From a checkpoint of a small transformer trained on Wikipedia: width 512, short convolutions.
Each number is 500 + 50 x the weight over its row's rms, rounded and kept within 0 to 999. Layers, rows and columns count from 0. Numbers have three digits each. The size before them is the row's rms in percent of the matrix's.

# layer 3 MLP up, 1728x512, rms 0.0544, rows 1473-1509, columns 0-127
102:558438558528467463457526496447630435506536517550468473484445452479435571523568576504560460484508548599517486591451494473512551475460557444517488432523501477482462529479365476510536477593543527548493426473449458534523602535500478447505580516452566485456444463478437490524504428530501443552493490519555525563480521571598358449457444483505446404501472492487462511526482559448527483518506
101:446472538558549626455490518491512519527551513525436540482490434485438473513500525491497492578544507551537459519397445493462554473587474435531496475499565436437562467379495528486563534523529443535528453510528501447467486425417469408501526492446534575542505499475522524494520423437430519531458516514468472432491600491557536502491499482538502395474420543480539470509449536470476496516550
101:553519537464674467439486485529559524483495552523564550488489552498389480507446565495500487483495463445528534500477532424466362515554510503442465501550536468556515497490523588500522472498547457488502575490470562440503440541427515429529487523449474595545538513387400509527508559488499476516437559528557492568512450502620530585469503415512568450556457526517490464405529452488473492529536
100:511430548515502595420498491523437509497414565426506511505597462519485477517468440480478488540555539439518621530486533454523545516510450563424519568502444452431544518481421392527473550462466541451498380469598487466537525566541523564533497523471474419415531484504531459469475591616498521560506524389565439397510516538609508479378504514537427436504599429570479471516494421597617451489460
102:541437522564432489517562540542515567445548498447519458523474520524559481470507477505398423497554506543516528551397498509498505463485532483497378433612442453518534481520601493480486463539443581481474544510462544521523552465476553394469480554569529570410419420559461528501480575463520529575437472475610454405526507510464531510530524515450565537433525422451583500448452577549496531603509
098:542439508473530440472532498608471566397519446453546491474541427496556512452425489522501535572454419486524509545522523526437471513533559481570458501558531451646509471534577517565518524491545423513485493507546393473468453580481462587539492465545474548564405519404493512475569518499521456465426556507605584553403467500446518483525506507447563566504473578477398504466515507552600506476502
092:483564414448558546563503465530468511505460550462508581393470509478505493485537425538483529496588516507473471565518556547448523536508507530448445439510567482539512559500566592412671547422503529478528450510434462471518540387529552489506445520517457557512492540497562522434486548571436478523564517508427420445486459600594533508483521529537518480506513551548504407533424581553411437581476
094:527504461555518421452484461373430528462505470468424557476502475574521442429452374539452470507511451572502507441418479408444470550489412483510464578462391555505422466495527542572429486557492535643424489536515447491457465560479492574483567481517431484514396493547534552495502507565534558523462482556455526511595568537433546453433456499504562594521444480507558527452471497540561580499482
100:516517469431530465469537613542510575472431465482491487522423504518531523522494525461455501454470473569459469489584553471501499409471406516536443547483482551547616535512520542504507545481498576508565503446527436463453479565478375509546529561426508500446483516462565422493466489424491488538478515501562510468470484454549424518410420567520529542545423503444466396486478534513543417470442
093:425570404557546439396483503507541501524567468626556509562501562547457505467395538495436545483575583594535577548491562532432602558527492516459541500476429458474564505522471517523591520598520537484570504456497508388509466574497464544453621494584487455522409606556573454485507502393460466501519508472486420525420464519509498558489608439538542466544550479538508545489494535552498505549507
100:576477477526497615477544510529479425466612451514611512491560527560502505464480559474560419469546486545513521473566628525505472516468581535449509521564472425504560452479467500588521494517418463481568526510559535473439513536443537509571469487542476524518390433437473520522497531507434480511424452543526514474499469438428513471448373611510503499514547434477522466473528493534536483522524
100:472594507422545407493449439424546452511561470526612460583520526490529546613462451551488502536387540449524557461515524524443543474569479484577486531451420515494419430450509432485502464461485437528512495501434487531469478544464506450440489402477422562548386563506439504459465430504543406476610451474457544568472483529458529468507465548446515475531542464493467617481484499567486555515476
105:644495412474508555400523502558475519443521557465551547522517465549514460594451501600536566579460479525512489447498515557384456468481560590510559545514482509432621432522593479528503462478525526608518502499430429503460489456412550513517400519471561530494553587431491490538490471559495503476537523454455578579482413548403442448614508550488527431452437503541451427464509440516587539467569
096:513548524422428465560564560512414486472632506507494585491484521519549514425536534588522454471553500536530488416560463537428533578506547470549478515499503536536472559501418501489490523486493531475534561535397518468509543451591526530487487564488343565502593440502464548505527521478496525537476478511432516495437510552473495495499520431535553532511525381496491497408593493540538503512540
090:507481478531534490507528574413533520443590445449638545418513557525525555544435546476547465475536561478490526471522452523518458504455536466463499558538518461582588468455533593443491401523525502491462475488498509539604568516535508445407439454494551445447540550549452470511537479525608570474536511489520528521455505376479486498519504509566561509441542539538552497501600534529487614495420
096:546497549492446510468482546488431485563510527563525502453559494441474492381438490586539463516562500490535557411455489519467457450539439478422451440482531545448548452586410511567526502472482576461512531539514495531497502570506509529501479368543395453508526510567425484508510506490534436530475501514519532516422525519437547512543517489459499508466515463540534505518442526616574514434466
106:453518451481630441560485478527478452483406531475459505460509584555516535407568421523493540500526471468453452559457582516512519492489536438440553430439528463434474563443463527441510465507480423506426556520526423527438607536502540516498470547516434430512571586514490514427444465412468375449500462470571531416554516452547562504439615509500472569484590458481542486456461446511456378475580
094:515438494518468520422394626598598502508553473430525433566580469428432532563479497571515500526547531496406510540477523449466583495547529584505395410515562572494523528540509484437445437500487533466471520495509475452516556512622459422550383464446513411543551510439607502534550504450524465555498498579490604456434466564482492512535462498524417484496557476475557468509485450597509525538525
100:533518518391580468504521487582476526448566571450498544408539483475566500496523528539516486430535546522556476476532561448506498486504478518466475529358515475478533503463536437449562467478451492487508430519447506529495476537446444574526512533565541464528584521449532519393616426478492551477528380468457498524488497429525536505456497466457451505466413560422474495511532528626481475404468
103:488510611543542477510467527561528518585460443483518417526451484513568537487518552403449530473466509445598419553456466470490516477454568479549481460469630511443464400536529511479454616530470573496632531508467450510470480410418410583520513506483596498497485526607530456545439486462395515433511435500528436491486488570500516475509495469474448455563528584519591446491480429502523517551409
091:436503508497429626586502500571480399472493469369477437580512511371476448491510567453535493579401493513432420494431450507524469422600502497467533479482481642481492543581484537413469424470496488480474402503569524548449486568586496576534481467398481535445503469521564518555492579585491506465563488466495467512479507417478482596459480502540534484439567477497449491522534503512529485488520
106:544523483524519561410551430480543481510507539503494559463545512532537472527438500492461428502480443579502569535489554442490503500502393482472544452445539458474525580542486459488620439546409527501515556502477482398473510572505462529489465518581573553523461475526487449535642530447496456453485444426540467563591658504506514473541539394506583540596541513417446451577490617579556484457556
099:455564520531542422535588481507481584490504540522508533493499437452517596593391492519545517636369534523486495481531494449546468556445453497507512488579469515494544476468610488437529552504512380480436387458405432581525586461535470521510443498554498444530532445490426509500506515497545546379445535584466484515417463572417527495524461516536480488459466494481489554477521483511517469568548
096:567539459426478502522441590481623441380429451452600487491539621515505451569405591385515432453582434429536520503500606554515591486564479558533460533475497537495449521519405475431494483497525514598550477485491442476504544545480505607497597556468532485424549505439514447533517377486466379551589498509533474496507546537562505478534660456427531519547480464489512435517535560446518522499472
094:475401466526408504506468500467431506431488441584410454486530508516563457565444589448477528494482415557430531494495409521543519582460478496533509546560552517506457487417489455467444502522516486541499593509576547413537581449565530598497513416555503381428598427500495478483543405481431521481488582495489454422546560499509457603453539451498475538506570457578416400511400438516476590494528
102:567534438538482454543527564505553518450534562480544548479536488394518519565503524526516517481481570420587528504504620507554430488601424460561573434440528598474557401504432502463510555500568553455476539478475491461584436566485541474468493496533555549484471557581535454487576455474517502568585530451512493569547427535508456543494424481482470464516553610564536446452490517427468425532508
092:461465475571533535468519563550514544427486472496561521476513575428472560471389519468470585465457514480586569447510513417542536437486498568487577576444436464393434505360632490514445392453493403467547468541454492539525469545446466556497417513472589441572481494483505513538495480486547614607448512564567481605453391475493445450482402562477606450526442501510580553499549501551591479465433
100:529552506498517420556504495467504493522530425432452473490447478527518503537475495493507501486530635503564499559431467553511461544574479521565440467555478441500465522480453410482515586615559500583465545485453597517555435518432508524510493577505474504500391377485555439531442477568539486536604604386463477561463515419431489483534525522434502475465480441570516525421600565457545518547443
098:464613490541484516551434525402511560502353491567418567528570541616429552533477539498463426455497474524421563455561516490447536524517575439485548549392595442589534511532467553477409481478475622568496539499508479470506615443590432480566555425418520479477433409606461456483484483440472515549449528474553550555501503414507549638528447474460473522520522491528464510579494426520498529467460
098:486497496489448517464525380506533522560488434532497524496591447517496544538388470502455537498482417546525586450574474444520506576487419529441538480441527533538492494560519447498451481516478516513586492533474546512500467538400568458544502547527513459478493557552453491597473515482589480510442552451590526562408515559517394517501547551474452351518575516522510493419560509486521448450520
099:491509547581494470505545472540582575446523531469432469459487487528516414520478492586490459534497447523451460467503568443542489493552507564448478488538545575472430563498568530409519426475511468616478522470543352497485505539438488424578549556529542456557602526603422450527510453442417460577533416523426482511441508552414568544533479493492485524470350451486509411553420516511488512483511
106:530533404589576470533560548410431550532484448525580470448409464558409466587532561534518517577467507557538507506520557523439422423385512491452546556467569494492544532468488528550533455588464551520578546483529416492483502488592508436461513411495450416529523434482499494494466565524434487462511474502529454564501470387506499481495492531483540497516509454482533551548500497487422400458571
101:494487564568524552481431511504482524432446431528500461433461524494453461527555524584494550538439509474567520445546512522583417551490517497525468494514541508517380500404582482608408527542588518504471490498536412505553449592526450552547486537506450538454501563481573534575489506658472465438597521379543443446495428506511501459461473507539445474575449423525526490512523458471427536526429
103:323408420538501552430459453492495472497429493473486586442477536457498474479524559389493463476506517531373410566426514489527525464503428553396493530440448464566466521445558512432539555481506567511476478487567564522554478468515478483468441445450572431475451491596559473505538504448445489502456555542524480493536488507488531508548582421497535562486487491544476448550467501563530412502514
107:504523447569559453518457480518495533445522504449618410520466550469573467468522505416534566504564537515512522464495483614513461597452454497511522492591448461542531572499547602487468482535512519503497486523463549547565487447503363534516442513556451549498505550449504458483471524539386537630526454442489468523457579546523557477507589596483531506538481506462574516513490472526546503536434
102:524369445495499523540449445549510476454389414446578484481547560558545441476546409498409585453566541513522493504498535474522538437515504499461476506490502506464462487508459481603537525496456520464491461513461445530514380433424457606473468567538551527498540498462480468548512499453498539418469379406502491467524552485461502559385436481456478422445436564469562456596519482499578518451460
098:542476533515522455546521479448427415514408488461447517458566521531489525513451460426465415551480482524566482478560525533564447429512595459540443452396555401580593446470629505513463514501600588504509513497543498465523538486584525542456517546561457540552392495441465462510555555530516517473476502565485473546448451398562428543505473543504509504481459474436457471452553536548528456447504
# layer 3 MLP down (transposed), 1728x512, rms 0.0543, rows 1473-1508, columns 0-127
096:548523481464525419480606529540519516531522547558428535523565550505518487480529416571533531448447487393514567479474456553494427475496491524505651538564370524485565494512524599544583535432429512525585505639491511469487467512447555487440491490459524552428511567544545548511534460506530529604476455554509483499504463609494588532487440410498486501577452536525518472483574497409579535582570
102:564394480506512548456531525566570512521509586483428503569453385525495576549439408497486450529468492509566545479514516478473416521565494530531472508547440445488435472572433578442534426450329483485544561422473542501479519502473486556513458553492467481517455493512531505458560448467415596555462511559463441486552531448573542531394443565488491493500475553586516428435525480447493496466398
101:484477532492537461526476540512423478476495392422550514560518450475470508405570522506417521542481563389481569644587501498478349473398554434416491467540622486548485568469446492476571521536512566453482518372533556415565524512415486501559531487555512469591451566502473497529384538473481534503511510480475485456516460568485532472448503543356509513490446438533571469483474489487466432544551
098:511600539415636496519544485474556524384501493519488496518487540455422460467514492528511537502566591540527482347441447555473476493472509577473515491508559496481444503530489490471431577514499510419464565539540554458499484513511558562461528509509443498497402503530486572557482453504521517542525599545482480498621464426528454456474431491578406543536511486587495553542433533528491460433490
101:412449496469471493469569483475464628498485488496589554529595552433568609423491528583510525492503517476535516564438586481504536424621496502438442499474519537581570516461539498492445458494310510492519478340507560518455518546485507360566594511516519556494450595522468582581472501506550616547560523488467512539583482453444474475512526585500547502449582520507521463466511531563459531538535
100:476425637509429561515558534572471515476510518466510422486422523555485527521460460486463535533577437578488479430459467362522475512476559549467459478447477549550477369539524504469535418495449446575486637557601533476487529491527523446510517511555559512517408452530505428460470371441493454472563577423500488490453497405552476494518565499429543457555519487471439491505492526578396528512516
093:537452415475499450478516478469478509454500496534489465592552493489511467439539547576457408508478455582546464486373497439540487553447489475590492466548526568539452507523560422489497466505616503534509582452484490494490543541476459561355468439526551418527518508479538526479590492393428464469424404514390460450484533484526467376524488524552501483593483492541543567621473477486572486551518
094:472562535481484523564651468489498402473540540409429405453514359471425551426564553518484447466547492554492541476507486504543417429471501517423541544511495414564486533506448464510413468541538475436547393293473511414452478557528645549587465458545546506511468612500533484538476465522537411532562474551475524513475490427529406443572577474448483494586404569495509460504486500492451482574472
098:563540507438477416388591424462565481501500483483559491482534582472521545441536489492549446473479526541512513505548588511491485473592340433494512467607522389510530544552455326487606531463511481501421520710514577495546487478537497503490511453469471584443531525558488451526465440557510544498476538488521511460531406512557509568408468481494517483478553537566465562541451517439532514520561
094:453445545518468437493520486523535492631498563495442508388497535502505495437534483570352457598567475463592519442456437418501536504552423494428571470496518523510496523436470498463572414490542449511529453241488501590471520513487428450524521534492492505477454463517486493532514475429473433564432498505549547521515511502589552495520530420573510480442425385486402448577558530556513605365505
099:516452530532437428442554459568490508502579546451568461418448503580412418441516514531480510507519499544445519464493568621475460493419551562486543443543478400525476517519509440520553553484486564486416580655521474404491435472532486524436446432481551467575423419539586500510542454491476570519458524512522545516581421555450552545419448587453560457473509505407423507444542532465525465495527
101:535532520403477536549407626494469545474480500454544462519448519445508489491498464550568437484558482409565471472579592510562542490509521543498460558498518612493525497445505469629517506524493473490443441806474550545499473566477535528525498585608487429582472447558535419549409539574465448530471486473518474447464503459539527626479543448517475485443459525445481465498465506455468478457614
106:508544455631503473525482519589470525490512521444586396538507514551477463468547541536516467559448468577512512516573429454484534555506495467525537499509506455501537549461502564484447537492499447437525540414500442547451488392493461513466532529505623541557582536504522497483537430517509477599498560453480437555567479584500496468448405486478576513529506530486630583520532550452505556470512
099:528511493486475538397494484588483489448422578518493494450503535589554493483401437537493450431459526537477525499506442488439528470518515489520496568478469604578574600526431519543554582505495480507401521397481543509536510484575491607527526529533551529443569477447393468496511569497505461504496424563527474517498564516564477459530531454472541421520565509539488551422517467595520496410479
089:525435420533481440558528475481519492467464510488537467454574543477467463477550560498364497574480499467500542487434514376548468521460528492537471401431484488467453554506513549492505403472577431463518575308488565341503469336479465581549506480495449441491522468558491564568427516473525485557518490486528549438505608592565571518525476422506450484561517473464563459440515541506478439489542
094:580522549528459558558466459484459474513536482458531461441362505388489453482653386547487623451530509533502451515469497559498542553398452471505449524448407462576421415521469589513574493472411381514449479570439590456560484469474430467510559444523581494493480494468496540551505541475511483505562523536498444559563509595485469508497446527505589502488484494538533469484610535535480425562549
107:488516539551438565448467501552566484450553511486475425369516550581499414457455502487520523539527551464441479534499485528533478526523517551518580582484506501515482451379434511528405466526461505489482553539553474420540426449476480516518482445564412455495508489496543545396546535473511497423442542432571459507464504544439441519431544518589478503514473530540601504478591539489434459493514
098:561439384456488554524435512497510560536586462464359539500533441479466518491447559448549500591474469499614511459421537492519582660480589523443444485495490464616402473547618538471461531561399495491575490575441503510529475576563538489509450609507449478490549457442392558432491504471513591492472524458464507534532453564518484544496546609464563523515487502566481554430559538519394449599415
102:479486488473527466464511480475481501477573546477493508504507557444507457528490507433587494427546468522568419422493461501451466501480472522445440539553479515508546547497518412470531538580497585589467555563595537548544472436558571541417477553510502482529456474463527477468467543450396555528512455506534550533473515498463521499489492551457387425419495493445508466441480455508567468538489
103:570518515535499571564449499505489542507530505462519584451519502514623494453465420551429440476511520459490457408546469636514472472383404531494482522476482527527626524458524512463550576517475509498545431643435477499480472555616452575590569456561383501519487529543570448434517472483533503513546450526550519562480600438503562582486504499462601479452515484522408475502508455408494450506477
092:549506560524430461454549529447484531519575535537566479460474418550451534464478501575574556390500528440447482532495422458457418521461563571493482511512473516420501396463465649433533529429473531506594546604489601569530500538448542536462530409464481508485478491470563551490442525466487522384534567583554513567479525452542482533475568440452522510457346573577512516484540453483490561522443
105:538514564509505418551451524441409567546457451547532442473459559484425549457482497492518483454587539504495544362477525552522500585508462517475485517495517435539470554526516423431458475491517497526426562416538524426484539433557399518501542418493483443446507471468556448545513552473488563477490452465532565507495532564479399451607457501589484539474496517495523447593477464408541515511579
101:396538498546491474527428499437531594478489461436490511518498501570460461599463516504522587582499487596482497479424449490509424487463584389634455469561524471554518498489561475552454479480506474450409654425485494557510528458458569436538522462396485523567587487434430527504426573493577526447501578437484537532528443553451587516477534453467543481550518495554468441509409523518465591473476
098:524518476543513558529543450457543392563551509552501525520500463436518500574516440457411478422480538478419453476587399535451476394428561507536556521459577498458546425505528470460491450506463456501517514419463518542421454463491515385442470502585442474583483535481388511477453482526478568509406531573574467376432481416505463507529567487435515448566501485527483475585461479437519488574473
092:545537466426437447518560503571507550572547575541551456542390489478611579513548595645520478480542447518572443498500476465476449449527473568561537501490483458486548545512452533533448482493556445498473477407457516468464430452469592424462562447456423436556495485537438567371474532581445434396525509431532462463484539545477472491438477548474563431494487460469630474490509486610504554503502
104:514515586393542437481520492426483532528512458499437568517588522584441510436500512528541588440517541519503518515443507458470536523378519527407528527569467510466501471418480494550557561479651488497450491461531540494458423480438546481485538497427428427501516488527477449465418530408445448507480595497544525451513512515528496528432472494490448593544418543535528519379511449444417454473539
094:540496500516562463465514429458512490577501538555522493532440467543545475427577512559476458446486526527549477411462509440447473506554510402468445520564642507495499505477493494482504541531527509519463460497528450543597505544469555475424490565521550511533414501415481521514519472471505538523469516509492411589478337427446442519526460591432510513582457430544457574524520520483559541584509
100:447562550440562536493469510556484503469431500447462454530504517489555497415434472429545494587501534407490544516491476489483510463555548524532582490567469513539485569520523503446528515426584538462494456482530484475482493633479448490514485536475452527488554431498533516407542500458597508525493468629542457543494528570488498478465417578556461546597515461455569503413450376563472468494474
098:457466532473391582610456487419522476553511543527532544550467452553467459435486526493501443629512513507510451506520490566593493485448452496555460509486506566530516535596337500531486521463454462429507441481502534470388452440491552429496512498498512497499499553486515520577552421527392557442456527517565470472428529487536451434476445500454525578362468517411457471476459444497458463468457
100:479510473451369442566500416537470527450510544592522409434553488425505552480503474458482520508546527499453556529492520473419481489565421395558546463544503407502381550521534464442390511460416464457506581447513549417531605436527538504450485491433515505491531510499461571440428582413526513520491439547433533452570472518465520443497347534565456479525542499557460459573513430415508455560455
099:391483551515500522489611515467557552555520443454467549511470451500474587502436477512425434549509386603484511437500435575569529458588415547459442514454593536496516530594548551457426475629472413452525447569425430532387520501518454374550566511479549507411466489545434484525453466536549563602481481611508431488485497621511562572495404521374593508483455539509467468441475481503455470503410
104:491561489478550582428529542486411470562473424525487441484496507509471490499416488513467497503572469509570475528410477553496550547438523455482491550479474501445560415479456465469530435549473515424443564374440492418506457490587551433561497558574494437551538407566482459490484446443418419499424553497479457457442442450472464427511475546478510463452473523471445413432497462472545479548489
099:556538439383440565481422505644504517503506488561492462455557558458505513651429479607499504556517469439494517547597537482580488527475565503509478565416466559512317493470529493490539548552537501477433508369559518512448424520501497597536464554493490540470471568557519475557549486526483427534502478454478451458464406386479520517477504460507484512504544557536512552445506481470464503598506
103:422450550400549577515421476529525584491444473523530577551519533499521510480486374549564567483530467515499462499434565499562492472425414492529532545475448425517482581522434457502505473475530554465509513418506481551589519538459490498433505569458485494395446530468499457574576454561587472501549478541410424487543452501464436479525594430596480544485468450496363349547393550584514503487469
106:541563474452507457520500475518519536484444488406475520497612544487560535470458533572479453448465493475550489498440549545516456494418512495496551406496542462498447491596685408517523497446420510579506437530451544501493529454512547451494409631477585541553488531511393533453538495527445442497566516497555518456478597492498469511474520461580504530453500516575493548509516502500490501475574
103:531581434497457507496510453562433463510587532415539476477542486503536459505459361428559521482568414473437501543496584516504460557507548528479491497475498551500526336558476531521493401439519557462484405578475427497583530493474460610424457487495520522526579501490483575390457524494594588543513449479520505463516491566524440484474490474508516475415528449544535491445512410501502533471484
# layer 3 MLP gate, 1728x512, rms 0.0541, rows 1474-1509, columns 0-127
099:485513432508460520450529507541506487418524512518485516462467600519515510435589412580444411475439400497466510516506458522459518537542514481458545376476424600424548451493556416563525413411435446474555563451459567468483472528493522554516401533518498478576571485452553545457483477506514390393523367531453469518626539445502415440420436443558483510434458549563551447578499533523492515492541
100:590537499596560486472492551598516464535408488514557487399485523575577493553515537540513514487522448487615555419519517382456496567496448565425440490491548561494498444498472402515456456461463537524503549463522423512434370603520396547487507536462518443472538476613538513446486479501484503529497417418532533568550504581563424516482526455473537517533481498506601496562510471608449495499484
104:422565540607479540515457512463483505530433392518542441537574573540542584470497557517501497530576560651446456511577438493561592599444502539445572481530419448518580594561550503517417485465553529526496527470432466471413565387508514559488415490555532588461535483469477575470578492468528493484494475505504600546456547495498416598572484383463531509465544521475498581457468516438495502488571
098:494558460505521530476594487558527450483577436535599496545484482555446542474444539494491456435544568485557443509411585508560508524481488439463488501542459596529465512487485517546583561541526452563506534479518528478471534507565442617509511525511483476524485521415549535438565435529494559416436545596398455499503519463436387595510510504427531518542522571556567435494470423362523480537450
100:451599551506657465485481457554425527489454507548478461562481595457484443513485466468480496514516484551502472438469380429460496528432482448489587448482492506388519572446569510539489505546494425472430453480529518571454474441561415555524466420476525468507527465575536562576541575501492490592552600475474566506626463420506512470582506491452504554479536433472518515458553463495443515507480
092:640466418507476544524485559507495529508565433499516495380508454555511489571605460425470533477539564440532464528496557471547523440495472504468523524564520502526481577553436482527485476508458539522499539526463606410493529510454567507521532501480466480577565457480538584481456453512400495522413532512560544543478500521487455564464543491441517521520441517504448444432484525502416476473535
091:347429461506461543413496542538454444549467448505553552456509517508560525519550505516488525442541420443500527559531609490418487517523477480461459410508620534583451485575489562543584501444429481553493530443553511474544488582538459491502483483421464511503519439468524474504530490452545500458571533478507539549463441549513467575409545513538475467455491552503481498546524553521447494507508
103:580557425411461453413473513464504591539485504492615458481367579500566466522486459557538431494522582479524558479506394469492458468510543484442524454492482503480527621519479404457484413485479525459565499477574553514497497464400541541584477505496473577515564546440514538508499523490462485520466524520500513466536556504569616445505516428455521477418436501423494508499456510510572541426486
096:555502502514457512489435497558491491523469498518539444369558444536531473471541490531493501583448429454519451394479543425547545471512519504487576513491516575506421438411512530393568458520552522475600527512484507511385506469610426519568494524378514480563494453494423617520485464451478503481461431493432567494470479485526436417454466443416492470504428470435552515545574437545522514401475
102:516482502396513569540535535607458553478573446505568463573439514515466489379491557513460492517457400471574430505539491405537534562499441520501510540536436454468604554501520453518465450432503547436478510461500493508433428388458505510608507533463515528468562450487457521517501506506514482560507536502633543499527606395473441515499490393407458409632384406383456458459425521474439592369452
093:490546488527497534469430420554489497424536459544480485492531438458455466523424451596458505590509425434463589425518483535479550452567476482501533513467446526470521526525606456441434491458579592554508465491538530536575417567488522559438413538459513506453529533529498535400516628509472510535497442631504509526530441401469528446526385492442581429533611567413491505411437501520500521520541
103:511563461455483438510485493528442489532465469561463438564563528548530458502484546453504617463507458543472597466490371442521465499587475455565469469449545496510482446459507525513494546457475499503396527441542488462437520485610432464512491528446464479492468519491650561448536551503465579495457380481567551507514552491474477542501479535574514585475610427542499521534400501541513492546561
097:549538491497469438481473453480544574530534496517581503477425587508450507450512465514548535553516427528541472466510431422513495535491499482562537451467516546514447575487460502533463500510520529394459531491556569554529503470527559567496513541426456557554451430484516566463578502488451482452463560507483480471465573437490545474533391491384479578522580503423512540494594510520567475412532
087:408503527527419553525499479532449517603437458475562490490566500532540651493464436564602467526525469451509518531503487449439503529532559559430521498439455502512548397438437501532458585549407490491507522530562473504413523641573481489544492470509586411504542481431558470498527447599504454498520573447523495514438497509451407396467452545517530428488442491404531495545523530498511527490460
091:438491459605470449496579408491485516461467482507487554426558460496507493532407534433461509488529496518548485514560494452509493500515525451479538518515528504521500531597427410543511422442618558518549528480474456567551613540574475476526458538434482506559597419629558545479493440482506501492450501418474510502439490534572558480543514520441549536501538468460459353531428548520466584488489
106:519559515400482562481444421482513435588513533592440569504559462540513555449512452596428534502580479533485521452453416485459410473405419420441461471524450476514477497537524479515566455446526513489636434450587535523380512546457525534505530526385410463514457480490492527528479532434438554425457515574411518514502413430565500516514564525381368502509451482502552510434488410462415548463515
097:473565429510476517475416482599485436469435465568529549482527536503451375480490473420511388532454505512476522554547458496478476438469476544514484549557498543458497519507478527574553516400518533541470491494504530369463459419501517543473507593507502483570491525461486575531519569527433383401576444505448528596503459576506550514566546572418533557508432354586614495541481548607482485440426
100:577448529481494447522521432444447415482440425633542511562463557437540507406550446572499535543414502486573399389436443509405501493571492437552594540436517565484482589505402470422512478486624538465493459484451458544466474526489507474541499524417442453568479508517502535514421519533480510454591375484504496445458541425626533418529451590514481428483529452483456583575480497492491517448448
100:528525631631543489528520595587501563523488561464446543551522520523472536498558504538480503510502433459484482435463535518486497422501544521487482438440451551418425503407600471447452483492515510445406550454503528477381555525476483550543508449496525538559446511534519568430535521538523530521468535518481521414570499513484408483581460430479575442466430407536573513486522475503519526470529
096:594500443611473533511540484500494561514481464503549407427497494587458568426490583533516487489527478477535474459574441526510506528384508541581440447554438435552485513561465427473473473541503623435585492503571534446452531468532484555509364432434591502554555491453500517529608513447500604506477427559474525506488517506499465530448489568463453454474484451479470496492463497422594472440514
104:432583461556526427500438425409580509524525538476570517554546473464450358410528492485401461534394625531498585556556527475457544477521462477463492480489502626393527480485532471474474402475526401466534521476448542501487499483460486436515467518450441537550516562508563618530463541404551498493430503435421445547551514454557389614516599539567478580538496485484545512544489457544524490372572
102:568491497499531555525449463583532507501514455578593533486609466430475537452498443396543490436574483445449465520478440430510468559440504498418506468467582421450484430542565512527425512486459471534533558479505553484458507536492485511564598575573445508494487426574519589460509508525439493402533499508570530617472481517478474467581501530475547522496544436486425508488488548590531419458501
101:498527522550430552557536636566517519473445555534462504518463457540465506558510460473475483528456424493561551555518545483443541425526437509482396481538563575590438488399469562418439489438516503467452615449497550422484486403508500478551529525506450495584496452501574589528485463480483480569451556550542472596457437500493419464593578440510550600558522551537560487434516476458499536475507
090:573520512498567512434455447560500457541505504541535596555516563450467510560491467509530477437491470498450584451469513438462465364510482501524531510524544475477619563521569418567572499501502563468416589526510508467519611520453468451580492577522521513579451541410412507472561515405576484463489509513436550621435517529545481492522463481475537531458469462515494477435440506441535413484371
106:415489541478594460605514464606465490625494496537478468494461475580556508466507495554517535523553544547437495452549442507508491518476518433506520442513597450630540486551564493455454588566542564430521476489485542472526442455519482485561563506413468471582504480471564565481597622432453573542474442555538534448382485498534381460443493526465449539527431529465530503485492510525549482548463
096:500525425579578511488474518558511584484501419513492483524476484478537495487513553468585591697459474453585415567462500488498522542482479501450410495519550623563480550463512512533455506524523463438495597498549408429511512488486494484582583528531422435564505494493416549507508469600560444480434536578502491496456517457530507479543517481436536531545443525507599459423455520591506450412583
102:463443474467566503550437451469544503463439547552555540446483488486500495402461507533571518609561350504490582494470446410549489566425615409540502539499533457420482517474528551555554559576623466526613521470471507527496507605476522379413487492527539596424504531462499551384535648472434457485551478523461435526485510453469520414548521432469464473488559465459414526545457401471522503403373
101:474628523491482536493452492510519491465443498520539538442503436446477512488544549514546486426479523415453539477512491405504534495457567449372511496507509407453491582417591472481476538506528530466507590463368494547414457549509458576539476472432500475508416499485463499413506500624558516502578586529465477536532598505488448524512566406539575534502553463551510506483487526461526456530536
105:526518493526562506449471562493471491426506450506484533521495607420471406426513450538522483514450502432478507394354448403477445457544533483413521489470532486549439525527499475433525514433563499525527453436473545537423493481536415512464573498523383521560570504542560504515569499529528539470472451487519538442423509513444569471504453508520441496497632457419517534476533532530479491469497
098:424588582515433515484524486484478538489506488487414537491602380461453539482541489525517535473472503423516559546518500442542481403552570461451542509499499482473500527531514537483491474528480530609454516465439398451540470551531429479545473508415449530462470448473504569503473560638549530631451457509405521604436461601563494574551502470430610558461550438451479619534427484543506428488451
105:541507509459403559457481371537529424495532451584547535534495448514559444502519477533436513525452411510471549431459505383548489485500448465523523475505613511437592508553532382479455503452423504493484477464433567470480403511522558633546461535454428444464600534524458492500529501491438439530429542494547526474454485510509417474489437489563458439628534494428506476511586469472539433372510
096:477460445575531420512514550563472458554502379607460574514462504462543471420524521578527453474542533614546496544457476476435450457430524516430550500557445541501422534457534498518521452474495539492508525489564575625454472475540540503487522506503466525515498441520513535425488543463436601481538469496454495527400483429471442613569494532503464503456492441471552413591459397468539449473446
105:462539542544475554507443511526467453492449545458495476517515582464512542570535545431338456529559609562473506497473542475472536464516516466495523510488554460452520594519565543459557579435471456523451565473466504476504536514502493531579548457461416541501358521531458564532478523447487571516485460521492489580530503519493446468542437462462556451519490459559509461594555556485535459443527
108:500470518423552514535553507550486501551488506479542506560500519586536476445544511439462519487466373514439535498510537500482462497458423538542419431440488477510543544570598505474488431402509543513533583443583518498522488471505492569502525489545490550471517475564484511528505547395465512376418504499537508460522563471508382589434518471481569487546477598421515501552485502514473453468508
101:445512515483488556496481444544439429394436419502595545577521514499507546408566523482479546520453494456467449520412519506512469466514534461539517554494485487497460559455447521471534558483523488482528566491442587501434501515550510485462539541519443503508530470445508566488396499399507468369464469475517440553471489420566514497518512500474481615501464552438503476513478561472516490460608
090:507378513559579533549515479482407497494433422484525465525497543530407433464523509477376474483513538459583417521468532463483566514479487549568414483570422461397470591490552501545553436486477445446507466494502497418528407457542477554472576465561495411480440431490527485474507485462573491525563472594610487478465418458524533510454534484482383521497550509484518468523532445552500426457522